Each number is 128 + 32 x the weight over the matrix's rms, rounded and kept within 0 to 255. Layers, rows and columns count from 0.

# layer 6 MLP up, 1536x384, rms 0.0552, rows 1421-1437, columns 0-191
[[150 106 154 102  82 165 136 132 126 170 119  82  77 145 119 187 176 115 110 170 148 152 121 158 133 163 179 123  80 113 144 157 132 112 141 128 136 137 162 185 116 119  93 157 129 156 142 110 158 129 158 130 133 122 117 110 115 147 160 112 109  91 133 109 115 148 123 186 121 156 173  99 168 142 108 151  76 107 151 108  64 117  91 156 158 122 172 162 143 130 112  76 135 139  98 143 127 161 146 169 120 147 133 117 104 108 140  94 116 176 149 166 190 112 151 163  71 178 159 129 144 130 111 135 125 166 114 161 127 147 137 146 147 168 116 147 114 136 157 138  85 131 114 135 104  65 116  99 131 160  78 139 113  46 108  88 133 127 154 125 117 114 137 153 124 108 117 161 155 135 117 182 138 141 162 145 110 129 123 152 113 145 114 102 168 111 118  95 106 155 106 166]
 [132  98 143 138  81 126  68 159 194 176 105  96 133 112 134 122 152  89 169  50 210 148  85 147 117 150  87 126  91 163 103 187 140 139 207 145  91 125 158 159 100 152  80 182 131  93 170 167  71  67  88  57 196 175 133 136 104 138 125 159 110 140 154 143 118 207 169 139  89 173 101 135 136 143 150 141 154 147 130  94 116 112  43 147 130 175 167 145  41 126  93 148  97 136 124 146  88 106  92 106 127 104 195 129 127 143 177 143  97 159 167 143 147 110 120 104 103 104 141  90 122 151 125 115 208  97 152 149  92  88 194 112  65 196 162  98  57 123 165  54  95  86 122  77 108 179 124  90  94 167 126 121 140 102 120  89 109 134 130 166  96 131 167 198 147  91 168 137 127 103  57 117 108  50 118 115 220 133 117 169 200 108 140 107  86 112  97 148 128 111 149 130]
 [116 147 150 175 142 226 173 165 108 103  97 124 157 138 135 153 107 126  62 107 113 101 122 101  82 130 130  90  71 108 120  78 121 145 206 136 140 121  66 180 148  83 192 122  78  76 144 146 175  92 139 105 138 112 104 107 162 120 186  99 104 152 141 139  80 114 115 177 108 169 122 154 141  97 121 143 119 126 178 150  74 174  99 166 110 187 130  83 142 102 143 127 117 127 134 185  91  43 169 200 118 168  97 102 136 145 126 125  64 179 123 126 121 176  89 120 117 132 128  75 127 162 102 161 146 145 131 132 164 155  75 115 107 134 220 113  87 114 139 143  85  86 125 138  79 162 125 133 142 146  80 103 162  89 197 101 119 128 140 102 112 131 119 206 108 136 149 134 151  98 146 133 175 155 142 150 114 113  79 179 150 203 118  90  91 121 140 160  71 121 145 153]
 [127 127  94 156  91  91 114 101 100 126 118 173 119  95 134 164 130 110 110 134 115  98 125 128 111 122 103 116  85  77 135 160 108  83 147  78 137 106 143 129 144 132 146 129 117 142 128 166 171 124 132 119  61 139 147 103  74 166  90 171 198 117 186 111 159 147 164 148 126 120 139 136 133 154 125 181  84 100 163 121  77 126  66 127 154 157  72 141  95 109 113  84 114 153 122 173 165 112 167  83 139 101 118 161 191 144 122  64 119 132 145 139 134 147 159 141 183 148 117 107 106 145 118 110 117 202 100 155 144 145 106 187 119  76 114 146 101 154 180  98 146  54  87 102  95 104 157 115  79 186 143 155 134 114 123 125 120 141 143 170 153 165 119 100 125  82 167 132 137  92 138 107 110 116 133 122 106 163 122 187  90 167 142 106 125  91  78 159 115 113 156 116]
 [113  97 117 184  73 105  66  91 116 185  93 152 134 128 132 143 163 141 109 117 118 117  66 175 156 143 103 149 117 119 110 125 138 158 192  93 152 122 147 132 153 122  85 137 131 165 150 118 178 110 122 101 155 144 119 117 114 113 140  97 167 174 203 118 141  97 139 172 110 110 153 114 197 139 122 182 151 123 155 123 175 174  99 124 187 140 103 113 101  94 101  96 166 111  68 133 141 112 142  69 153 140 121  64  83 125  92 114 105  92  93 155 195 129 125 158  89 120 136 134  93 111  98 157  93 154 121 149 168 146 115  95 168 100 135 147 106 151 117  46 193 114  98 118 117  91 148 104  96 102  81  80 116  92 156 124 153 148 200  98 126 128 107 138 128 100 129  60 144  87  88 152 124 152 150 126 158 126 188  83 173 171 136  71  92 135 144 121 130 147  64 157]
 [138 148  97  99 147  92 104 143  92 140 124 124 102 118 137 175  93 137 119 109 169 113 110 153 146 169 118  89  47 159 151 128 102 157 133 128 124 103 167 149 182 110 127 155 134 141 115 155  78 128  73 133 200  33  58 120  96  99 138 154 170  88 146 105  92 175  77  91 128 159 114 141  94 145 132 139 156 106 107 151 101 146  91 143 105 104  79 122 140 110 151 139 156 144 166 126 100  97 138 117 114 110 134 150 117 174 102 101  97 131 121 158 101 116 140 151 102 107 136 160 111 137 150 153 137 126 112  71 180 217 146 182 103 141 143 150 126 110 153 165 197 132 162 115 116  98 129 124 132 154 127 145 102 100 189 115 151 134 132 114 125  88 108  98 148 128 118 136 148 123 123  94 166 125 126  80 107  70 105  34 119  45 105 140 172  53  77  67 161 120 147 132]
 [107 108  60 121 121  92 170 188 132 129 137 163 167  56 112 142 129 129 119 113 156 143  90  92 121 137  72  99 165 142 142 107 143 183 138 120 112 116 108 160 114 140 142 177 103 216 150 149 102 117 125 130 101 115 117 149 195 157 125 206 140 103 108 123 132 192 106 141 133 135 125 121 112 125  95 181 113 178 113  62 150 108  84 102 137 110 147 203  86 139 158 118 131 120 148  75 132 137 148  82 110 103 117 155 101 110 104  79  88 153 123 164  97 134 127  97 164  85  92 125 128 164 113 126 177 125 164 102 148 100 193 211  96 150 106 114 123  76 134 112 155  70 126 127 144 110 212 163  99 167 117 107 116 124 153 133 185 156 155  84 146 164 132  83 143 185 125 106 130 123 101  92  92 179 200 153 159 113 110 146 158  84 109 114 101  82  99 178 117  99 130 166]
 [111 203  72 137  88 128 117 119 147 113  58  68 126  90  95 177 108  81 129  96 158 112 125 147 123 158  73 174 133  89 152 112 165 134 107 140 138 110 169  71 115 162 114 115 160 141 125 118 180 102 149 138 130 132 132 130 149 152  85 147 136  83 113  90  84 169 136  87 149  92 143 116  84 138 140 187 146 150 122 181 132 145 111  82  79 137 171 134 159  78 132 121 124 112 144  91 164 128 158 191 128 163 111 123 156 193 118 116 122 180 108 209  93 155 125  76  85 158 164 127  77 124 122 138 180 118 123  90  88 156 151 136  60 108 131 102 108 143 131 126  91  82 106 139 138 139 172  85 116 133 117  99  97 142 142 115 158 152 164  97  84 108 142 130 139  92 107 130 153 127 154 112 126 113  88 171 136 150  71 105  87  83 181 102 126 104 112 123 119 117 119 199]
 [ 70 118  63 134 134 164 141  94 107 133  79 104 132 117 112 137  88 119 104 130 102 114  83 110 129 138 103 150 122 177 114 172 109 150 114 115  83 145 152 163 146 167 150 215 127 119 199 130 112  76  69 103 160  78 131 202 154 132 126 123 100 120 132 139  72 152 139 181 139 167 125 128 158 106 174 130  76 128 149 122 137  76 135 143 184 146 114  89 151 106  42 127 112  82  78 157 166  84 129 110 128 144 115 133 151 176 118 130  97 134 150  94 144 122 180 159 114 140 142 114 159 104  86 155 188 144 213 108 196 146 130 123  98 124 144 120 139 145 170 106 155 156 155 122 158 134 190 148  71 124  91 160 120  63 174 118  71 172 145 175 164  97 168 177 157 145 118 103 108 105  72 161 119 184 157 105 203 114 147  95 219 171 124  96 131 134 196 115 166 143  95 122]
 [138 125 108 180  81  96  77 133 145 121 136  58  91  98 114 157 132 120 131  91 146 135 165 174 131 129 133 145 141 130 120 134  82  91 171  99 149 135 165 133  96 132 130 144 159 110 137 129 107 113  58 140 162 100  76 126 116 109  71 170  88 116 165 142 113 139 118 108  94 176 127 193 162  98 134 107 120 113 145 109 143  83  80 118 157 143 135  89 170 155 129  66 152 129 117 159  90  92 161 144 136 102 126 102 175 173 107 173 124  98 163 135 112  86  77 111 133  81 109 100 132 164  86 179 109 136  53 123 114  89 131 115  98 210 122 131  83 170 120 169 158 162 138 124 114 195 173 137  38 146 144 151 120 108 144 110 147  79  95  74 112 149 116 166  88 115  99 146 174 122 139 121  94 122 122 131 162 180 147 115 105 156 129 139 115 167 131 123 179 245 102  97]
 [100 169 151 114 101 126 176  78 192 141 109 114 131  81 135 153  95 110 108 130 161 125 106 139 132 165 107  90 132 105 181 126  74 137 114 119 136  50 102 172  79 135 214 126 102 152 144 133  93 131 166 152 152 122 105 116 149 163  73 126  96 120 113  34 104 128 155  80 142 102 123 149 190 201 110 136 224 136 130 152  86 153 109 137  69 110 110 140 120 126 108 132 153 124 168 151 150 100 175 134 127 159 128 141 168 132 126 140  96 145 154 103 183 102 139 178 150 201 153 143 107  85  82 126 194 175 102 149 118 127  56 106 123  55 115 150 187 136 106  95 144 129 193 140 188 118 220 195  69 123 101  65 138 100 157 107 101  80 139  82 138  70 122 145  97  87 108 120 153 104 191 180 110 133 120 105 112 153 151 109  85  36 113 125 167 133 191 116 109  57 112 138]
 [135  65 115 144  57 155  22 153 159 120 141 105  55 129 114 103 139 102 166 160 182 116 112 131 106 171 111  60 144 102 134 184 156  46 201 103  82  91 145 145  92 112 121  96 172 168 143 111  89  74 137 128 168 166  56 134 146 150  98 158 170 152  97  87 143  76 113 147 109  97 181  98 170 161 215 203 213 172 107 128 106 133 166 180 177 119 150 102  88 106  88 110 125 149 255  91 199 159 110 155 157 102 128 127 119 106 111 128 127 181 150 136 158 113 152 106 185 133 139 183 115 102 127 116 131  94  98  70 134 133 141  88 126  79 124 110 130 135 164 129  65  52 188  79 143  77 135 120 114 171  82 104 162 144 193 125 107  22 103 156 175 128 118 112 121 113 139 136 157 145 114 206 166 150  48  85 124 169 139 117 102  95  94 117 112 108  47 130  90  93 135 149]
 [196 164 129 153 154 191 172  97 109 188 116 134  87 124 118  96  68 110  75  92 144 131 120  69 133 208  27 151 100 131  94 117 150  84 244 132  76 115 108 172 128  87 177  46  79 156 159 100 167  88 133 159 130 128  87 108 169 165  87  51  88 144 152  24 159 213 202 136 128 129 106 215 109 165 161 115 196 155 130 139 142 122  66 170 130 174 113 127 153 142 126 106 141  95 126 112 154  56 141 121 115  90 201  61 161 132 102 162  99 157 102 224 135 119 149 148 187 126 188 112 136  82 176 118 157 203 131 144 151 122 211  77 124  79 114  83  83 140 114  92 130  77  63 134 123 168 153  57 102 147  24  62 188  72 101  63 133 218  90  70 132  90 129 114 137 159 122  78 153 131 138 163  97 156 112  55 182 163 121 154 121 109 102  54 112 115  93  86  65 130 175  71]
 [162 145 110 161  79 103  82 178 115 186 116 140 105 109 146 117 119  79 147 141 116 141  73 177 156 137 128  87 122 137 114 142 149 147 162 166 104 109 123 142  61 117 169  91 125 110 135 128 129  65 140 143 110 110 127 160 109 104 111 123  86  88  93 115  90 110 121 107  85 121 107 143 104 128 153 204 129 178  68 155 123 128 126  96 140 179 181 118 141 152  65  61 169 135 169 150 112 136 116 112 132 156 193 127  72  76 105 156 107 146 108 191  93 133 109 116 151 110 138 133 135 154 122 128 129 135 132 136 119 158 171 111 146 122 114  94 132 115 117 131  88 128 162 116  66 143 115  93 157 160 101 157 164 170 147 100 115  69 107 100 130 157 118  92 118 174  91 158 139  95 109 107 117 152 148 135 142 137 109 110 109  61 160 114 114 108  86 126 111  55 180 126]
 [175 176 138 140  97 118  70 167 125  82  66 137 151 105 125 147 130 118  92 122  89 121 125 118 153 106 127 134 181 133 123 140 114 165 184  84 115 106  97 161 123 145 174 164  78 156 140 125 176 139  96  79 105 102 113 153 112 143 127 182  71 138 155 126 124 130 109 115 139 154 153 165 136 151 242 145 151 143 175 192 114 156  83 142 118 146 101 123 113 124 114 108  78  91  99  66 124 102 149 124 166 102 162 139  41 150 150 134 122 103 116 141 106  91 107 179 144 107 141 144 134 112 126 134 126 153 100  89 107 151 123  55  67  80 104 101 128  97 145  95 152 152 192 145 109 112 158 103 144 161 143 100 176 157  81 113 131 121 103  96  92 130 181 112 115 136 170 148 153 144 108 175 180 151 115 122 112 141 135 145  80  69 123 141 131  83 133 145 150 132 152 152]
 [194 120 146 159 128 149  65 134 134  72  83 127 109 110 138 111 106 112  58 113 161 160 129 148 131 182 124 151 143 164 120 162 166 131 108 141  47 168 153 134 170  93  74 146 102 120 104 110 227  54 159 117 119 127  72 141  96 131 174 156 150 128  88 146 103 168 164  94 119 119 195  90 105 155 155 158 109 138  99  97 125 180  84 132 167 167 162 139 101 103 137 164 152 109 133 144 113 103 127 143 157 152 197  92 144 120 136 162 117 160 124 133 162 120 141 184 190 154 126  94 115 158  77  68  98 162  90 135 102 115 138  61 103  95 162  96  61 114 142  78 150  63 121 129  95 145 104 173 155 133 127 126  91 147 176 133 127 110 131 147 130 128 168 157  78 128 141 131 146 150  89 211  97 112 187 100 111 174 135 148 136  82 112 175 131 147 115 137 100 165 144 113]
 [139 139 134 140 106  91 104 105 174 106  92 102  79 145 111 130 123  95  82  71 120 146 133 213 164 158 111 142 153 153 138 148  90 126  99  77  98 110 133 146 143 173 159 139 165 204 155  71 144 129  94  43 121  61 103 150 152  99 165 127 173 130 178 140 108 128 137 199 156 134 139 176 183 124 163 193  58 176  72 165  77 104 128 121 136 109 186  99  80  95  32 114 140  86  74 141 196 109 175 118 149  94 117 144  37 124 124 110 127 171 134 107 160  97 167  82 173 103 167 135  90  97  91  85 115 122 180  75 136 167 137 173  84 143 185 152  51 100 155  89 148 103 116  24 107 114 117 160  92  84  92 116 160 103 157 121  94 137 219  75 163  75 154 125 158 142 135 165 104  48 120 160 100 140 152 145 148 161  63 139 188 109 137 112 166  97 148 171 182 123 152 130]]